Weights of a small GPT-style language model, trained from scratch on English Wikipedia.
Size: 16 layers, width 160, 2 heads of 64, MLP 576 GELU, vocabulary 16384, 9.62M parameters.
Architecture: LayerNorm after each residual sum, learned positions, biases, untied embeddings.
Each number is 500 + 25 x the weight over its row's rms, rounded and kept within 0 to 999. Layers, rows and columns count from 0. Numbers have three digits each. The size before them is the row's rms in percent of the matrix's.

# layer 2 attention output (transposed), 128x160, rms 0.0404, rows 101-127, columns 0-79
100:535537491529487470478541487542519528473507469509538477506479428508571458500487520520487500481497520512516453510494475475528542482455495499500526524501503448483524477504510502523503530527483527519479466485508516523497526514481452482519539485
080:542515463494498483481528528450499504512495508514481504520500490514521491531504470510502476496516487488516500515484493509509543468496506498518521476503506516549517538461508522536478516526509489526516436471468511538504483455486471483507523472
093:484550466478471503495485526531470501472475516518479509511473518524544537507505482487517449474513514469531479520485498495507552453496502472525510468451461508498514536491442477500468529492550544493499539507539481542478500497484469490519503487
079:558488504520498491496535532487490491458467507559536523464491503505474503499439454501510536479532516499482505521540500507510504477494504501448489510502528482495557490474535455488485528483486469497534486487503513499509480514478480514496508470
104:486486505505510515521464507508480502508512512506498478511500500534504438482455519483512494464507503495474520494501489506478490436541484517512502542499508443502441496533538514467473499497489518472534523503535494470542476526536531534501507531
104:503484495483503493499491481562522483469502494494499536518504528478503480487471499478514487458463500562527488502526510487482539482491476490516502487470494456457474483532477519521483520505489524439550493475521516539528507558484515457531531529
086:532491514505479524492535468528447528475492479533521493506464522526495490500461560503487517501449520527473506495491499514516492470505526493520508519510496490433518474537534545511507530505514515500444425476532459505471488559492533504510459491
099:505511500460477468513510492486503505471484521570461509508476484505535506503498539523470466504452490494456501479506486476507496510463498507487509510514533512474536521513507505531508535486486513481498548487463465554500494495476504479526461448
123:471502516450523542477521523523502557505478555552483490485476503489491500490475457474511464475531477519478514518524522488510484479511512507522457466501494502517524530499545485482461512497512507496493528499555483512506470490528511524492450524
096:513512509494555499485503530452475431525458522502480493490531482531512544502456487511528453453514532499496522476493468500465510448496484527500529513539471517497541548491462496539490493452537486513506473487492481502445524503458472548535513472
102:467475515520506534483486464552506521450531526458518513507488515532472465457526499469491496491502492467527532519533515521517493518497507525551496515466519462475502484513500510509511519553470475462465457459508544492510495494483566464502490501
080:493488489487512528488477561493453492441474530485513481485478488540509497468466508528528485461574512472527514541492498508507510461551466517475521525496484512516528515461512535486499490492498461493491502504523552460536441522540484478500511492
113:469514498461498509480494525497509466518499482471507505485510507462529519494506470515525466496520530473525483500507484472480527485529470455460484490507439482544483491510484521446504439507491527459524564534579511518524537538516498501503541521
104:471478480500483506490477470461529515541517471481518474457514458518488507485498552530495501493487530488491512484483498475538467500505468527483497567525525461455542517487473518508514494460534520495496474519509512496489472463474527505526475501
107:524462536507525494525523523493527558469524514500506508510439504482495536495552513522468530528517486509473475536519521472476472574496528485509492497490511529506504454495493483488492529500491505530488509465505485521494475457502533481493513489
090:525486513448519477470501528469523517508458506540467471512485485496509518490501512543541501492512503498499530466489496489489521494520511502499507503504503520543532508446526501479525455502498545507506521515549502512517456503486477462489499492
094:505520469486474508490476462523509508475481472453491482493477507521477503515522549532505520492506491527525499448478496516533495522534524490500501520479478515483506487497479504499526495522473517532459507516493533502504473501536526528440503502
113:521481492488532508473515474457547488519516517514529465507471473526469511507515538513474573528442501528479527486480515488500467570446532529455489526495555511495512464496522494463474486505479523513500463483495446481472496496522504486474504484
107:486501551488541557506501485488492490498497505532522498488529487532458502495547498511519497466470516484483525446515497538511442531485515539482506531521503468462524476504520499469505505474530522477513504519513501446452514484499473541508481531
094:501464491537516513500459483499485508479500483529520459471524521472538520493488535463515514544510493521512501522491505508501477506495498511495521469570472462517512503518534502547490517512516457526490477468529508452450514471457493491491476521
105:512490487560517452482467470486503544492490494470475443528496490464560516532506517492466560531459475510492509532514490475514519557465471489508518493485548480474512465495479480555511527529494500484507484514510514492487499518456486494486528496
082:489488515481514490530504461500513509450464468448490501514514496488531480498519484525504475529455543517517509457487492505505454481512499486495503478504538487487559490491531504508521464486482565468485468516498532476515535496509533494509443523
086:486512500496467489476515493454514501486528512507564533467502475466506505518495485521514520437524586490530498511468499478520504468523502494535517492530510475517504480507490472467476485474486510466526464506548502510517478460522519505522504495
082:512460479510476448513509470467518461532521488492505504541486457478493529478496593509490542483454538502511525505467493482479481561464493525520514543512527487503484512503453465513498457468470542508443472495463460511494455475516525477518505456
094:480499484483444473500524526496527460505514513545516476465493479488521508506441537511505520476526526517535486515482499493457473467509487482524519509536522488547503546475471491503508471464467455493473482481484517511523508500491507439507495482
096:464492478503500475518507504517525492496560489498490496503459536472525469472503507472459568497448469497496449487460523498520483534479487502498513469484503497490490573514520480495495493496498516491442543501508515517490465490525492472456503510
093:503507497437467517508527518491527501544526516521564546463531485491455479467496518497503502490545545501485492483503513512499520441504518498527476474495494511505523523524490534452484444486473533535485481488497493490493526507499496475505500496
# layer 2 attention value, 128x160, rms 0.0424, rows 102-127, columns 0-79
082:437487507496485500478504468467522467502518521498550493482481487474482496511466453508520522488515479531566493542489495472483489479508486556499527503543467508501516498500539481460490490514446495481509541467539491529515529506478497506497494502
094:485492495483510507473459539480518505514490485499564468484533442511484513524514492479497494471510497515498471488496480475520488454495461506497504494534516483493494506486533522510503442498493509487540476560496532496543534486540520511455507514
085:490494473489471510482526515516451522519489513499471487501462492531521485460513473487498490503511491503497526460489510494509501485497543514549453501499487475530514542496517539507490485537520523492466492537461499471485481502477479530517472494
097:485551510515464511519477527509531457522468526490469523443567490527486533522527447472510541527527489462493489478498503457482496523538490462447487520473493539498529535506475519525525512507525489479480491503471487535471483517449495524453509514
100:495472516500479508513507477485450505499520497466482504494514478497524497496520516490506491489545465514492497510481531508527489500504503519435479541482541573480493515456509486496542493475548483516469485537464485473463437485487539517502474508
090:499506498500479506497472536519514499514469480477499491487489494452494486531492497458519536461487471483468493459521503505498443562469447480509484478511520477452498502445471467520522440472541517515517514508459517506503515511488493489443514503
093:481510502447514515505510483483500506454480500496442479495503496502472503483479466487554451487500473494521522514533497510478511477511505528523500463557511493471479475469517450489500503474544496507518497510565514452524513519492499493458508490
111:505509492492501483507491523516475465460493486500507515461516478562479500490525472485535455466525536494476474464474476480496561447551499467469513518488514508541496522479562476503507501502533499446500532522519517542515516468456498487486526465
094:526503511476445517507532494552502545467477516489519481521493530457466506512480469547499552481505523508561529506499480481477445504493522501530503512488499480487482492470493481459524507492473534491501515551496479465562485490522490444482519486
091:527452481512528462483471492500457483548492489560501478480527489454548475534500515521511466498487485512459493516516535476492557536481511503458501508487518493524511513483488511505504529498478491523498501494488474556453448506481508534495539498
081:495528496521472512476522520529468508504491486516513500493509479529484473478495452508489492475476503510542504464484510467516519472516497482495507520493547511550471511494466539487518494480459506486528486552456505531471510458490473509465519515
104:528533497533495523544493504499511477514479486494553484524530528548505510531545494505471498465527531489502504506491515493532509447509489511511522524469513531533483529489488558522507502456480488521541480504533512470502477473512476483501484486
099:513497501502548513488510507534508473522526504502486473516489525479503515484473475534498503516503468493510509495491534548500536553501484527475444470501497489472472510550454508488488510550467523477507509502503471465530503534509496428467556520
102:496492521505530486471497476466528505494483543493498477534468492510504468501509494487495445501486516528470517483522509544542517496495488522488497465515503490527514472501615515503462495491482464497487511511468538481531505508487465534512449467
090:459524500498530518535527495515517482479516509504540495499474473529466518502508472506483494527538511538535469540525498501511463425498487542484493527556462510515469560497519505512466466509504487458514511529483503468515536466478482487446552486
087:555498522537523536505491505507476498497528481512589533464492511481488488520478502512514554536497480435501465510488508506491515506489493496480494515506499496514492520499455526506517501489537485500561498498482496502479471459506478510477571533
106:552556533504513533496466475461509527447514503524468505477481515457474504483508468491523487516499469495464470496512511483491478535493534496516477441503470455427503504489499512477505497512509497478520511475505508484500483500500535491481478488
103:489508457514486431484518518510458519495509493487475525499494505489506521488471524505481504515493503515458496527499481474460520481503508486450446480485514470460497511520478507498478486540512505462494505507461441522526527538476527477500527455
096:511504543524502448548545550522530495482515537539515507556458500473499449498527555510477549481491490549529501489544510466495475566488492487509500527481485521534473484513504477490483517533497508474490483500426499501524529507511533480490512533
109:479478533522504544486503517510546459494542522514520511508477485509473512533480580483473440497458518530477517438523536533473489519450485544535502475503486509516485507511508478503490480519503468544503440496499488526480490497536523517507460497
077:505464460472526522500517492542464476441514489524503481500510502490500473491481511520509543495475462503509509521470473566502520464512504478472516507518489495477496518496454483515528547541484483476502517510505480540500533524480501455555542492
091:501516499502486517521487492549451514487516480471489483514495539459500503487527474501499519510502454520504491510511481483483493513501484503507537542460529513528512519526542531526547493532475495499496516487501437507486508517496506459549484493
079:528532537453518515505502465499517530466513515512438504460500522429507528475486490509476504552459469495521487475502510513490478566439481483502504476493499509480479496495486502483555513519480496530517470503503507477512515526480485426483536499
097:512507513482532486519505485497491540507477469481455479528511487506520483430550492492528477471517454515545504537495469499499459507531486523503451539489496547500473528470482547490556489522536494494520481498502461455482460533521504455499529531
093:519507460479518496494501476490531508511506508482511492488540523489497492495480510505493490500485481527513542487514553514496521536474485507482477519545497501495489486546478505533482533474552541536519510501500529490482520491500512506589499525
097:539489467499494526512513477537468510520487482496501479553519508475528479502532473493497493472509505492491465518466480464512451530531511494472469519505463512523476500479482497478521512483480511483491532495511499455519476521509473482499519503
# layer 2 MLP up, 576x160, rms 0.0479, rows 0-13, columns 0-79
101:481506457531484476497490481500481534482536484442505485502492545453507465534533485447533506500489501516509509503486501483538506532465508543477483521478527514520501444474470462493514502485517525516509540520504489527506503502466513509461510506
095:492488494485481456487457545505497487546490496500485479496522458520515512505497503501522521555519503476495480510576489494505475504430523467486518498523494506563496555501514497530518475538522487548516469536485475481470460488500542504511507476
092:519512489485524513521506464472569534497509489504531532536507536496466464540528512461503497505545499507499505452495534517524488521515503509512510490481484507522552507474506499499468476502476470529531523502457504537466472472523452530502486490
103:546482458479471483501473522487513484497505476478492505496506517481522530497460545456499525520491512514503432547524487513540540466468531504504574493512509479533532537527551516525490499490510521541508455489549499517496454487505492509481480528
083:491478481506421545486539514510525463500473476496500478510511505506531485543483477515501520463510486513531502527499458477548520492467522515487476473534535476529474516505478503517480508490497489491497494479522508517520506524493526530528499466
104:478499503510501486482498529499524455495551497492473528490549480474520525504451480510494514468469462487490524515537547475515477522473505502496513533520446507448504505491519486522485499466475469492486555487498467545455494525529506510504490461
109:516472518493526493489518520517516452503488488524547535535487447496464480496486476515508484458448480505473507520511536518483505522497509518518489504508503541510514482539465475497448499491500527509498470501480507506532452478506497519526509495
084:477462510546477494494502489470493491514487482477494511493466506496500472499508442463513505487485438517501461519504465513491539494470503488516466473461470527518479507475496545525529495527481483511496498498498488505531496496472500496521518521
093:485495499504466462479525464478489498480457536489514507542487511485512480505525494524560501537498453447498560484524520463512524499498507512527474485489492530532515492514542455451500527487487486527511491520516507519521476470541518497462478480
092:472480485499503485452502499510504506551516536494465503504531514499519472479486488480525517467528460493445546504521517508501520438516473520500485500551473476535490547511503495485519502505436498503497517474541531534483548514497552513469537499
098:545515494519517472506536475513489469439486498531521434488452495491492473513503504531504483512505476503500534479479511533543513524499545553494549503539465490536541467559528511531458495486504473505488541513504521465510475526483527515510479508
089:506488492516498447498519479507495485481517534510483536522521476485479520521480509481512493491478507480534466473496479535499527515486508501474490508493516552525495544490487477495492513460525525498484507523490499565533460485478533472498495501
089:505507455523553471505496485502515499479510497530494502536448527503496519515509545497482457512476506502478462524450511479525486514490517550509512470510485534535500489489527516487465521502478487493560446472515483493475454520549491539497533489
104:528477475534507472510529504483484545507534481532495479518515486491520501507496517480553555546515478524500455490473463472526487487519474471511531496497476501519483483525488473478511499510524476485485556531502501553488529501490492445469486513
# layer 2 MLP down (transposed), 576x160, rms 0.0229, rows 0-13, columns 0-79
104:489525492520477483554530527514536512466509496500460492517518525481457445491487474467493525534515494513516518491500507502473460478534504500484485450506513474534471445480479462500480542516500475493522517519526476457513497540513501496486499480
083:492534494512547530458524473460508552516484505494475462498479538482490485468523513500488506507473500504487528470449498479482506511529509443533471473495477470494518478523496486456479509462492515473510550493526489500524535511467486481501480491
080:492564515453497518517498502510539489530515537532482490491502502476492511493503529503494496481515515504481528494540518509518497545509523496458453460522472487448464527492507491518531505510491487502493516508483522482474514515469477456500530525
094:555518521477497518540504505487459550494497458508527532468479491485524485495523471496500514506468484511512476452521516495513552464517529485459507492459454481478490483485482505479524488549529472487478539513468478447479508507499532499524492478
100:508492482488531484466492496483534495501476499491483506482517506494501524480517502484512500484473531525482495492523536561460465506522505487523517454467474536487489520474508531483490494503506546461491477490464457482465531510474510518541524543
103:505511493516529486473487531517552497494512460493481502453518460510550526492504495512493486446491517532501508546459519466532494498481498464491527532567554465505541521495476490506503511474510510514521499498511465480500483492550462503467519478
106:477476470498503459530485533499504483474524463503512506474549478463503494510522450428450514486501527485474478553515471500538489529519508498477497516504517478533521526525489519499451483513484505510473500517466524511494496520503458508532517472
092:559553492480495457491494516469496534446522474465435496478484549501485549494528498481510491508490552466505512499513525480474479490509525491490508483514471490476507501478513439506498489484509502500509481501482507490528465499509501488532535515
101:520489498476492483505511528504519514520505492497532498536517502467498527486518466523528526527528490501526547499460553470495495494519495481460487494513471470527524529503457528448504514479526460520520472506519492449499535506490522468484480460
102:514532489465522455488515527497508487473503478517526501495514467525471525539517502490530481439508513474533477512489458476480471457548509521519516548451497547494496486446585500517492466534503513479526493508496496502508481505506508517509483490
092:482508455506519472523507510521483504517487515442492509485516519512493502467498518515466529461497501488526551491544515467554442504479487532533500508535490506517536523494501474496514504493470503526489475493499449523447524505511479513486480520
080:486499492504476449517507486525497494436522545508499541523503481512509519500492486471516501511512458478548502476459507488485483482506496501509499491488478522522584502502532481499527482487486550578469514519525487483496528527524548512533492480
086:467466507489482450517474495531472483504519534486501518503546486508500468445502521521508553536490522493507501457488498486517490483555481526525543495476476532484487521479466492490539521497486498488476497498535516491522551529511503502501464499
102:464461505514454496492463515512540497488463489496504449477469506511532489530503497504467542453484539468555563521515494473513524507497500544529493463512445505495473515505578494518541549482526460493489508529520490506513477503476522486476489489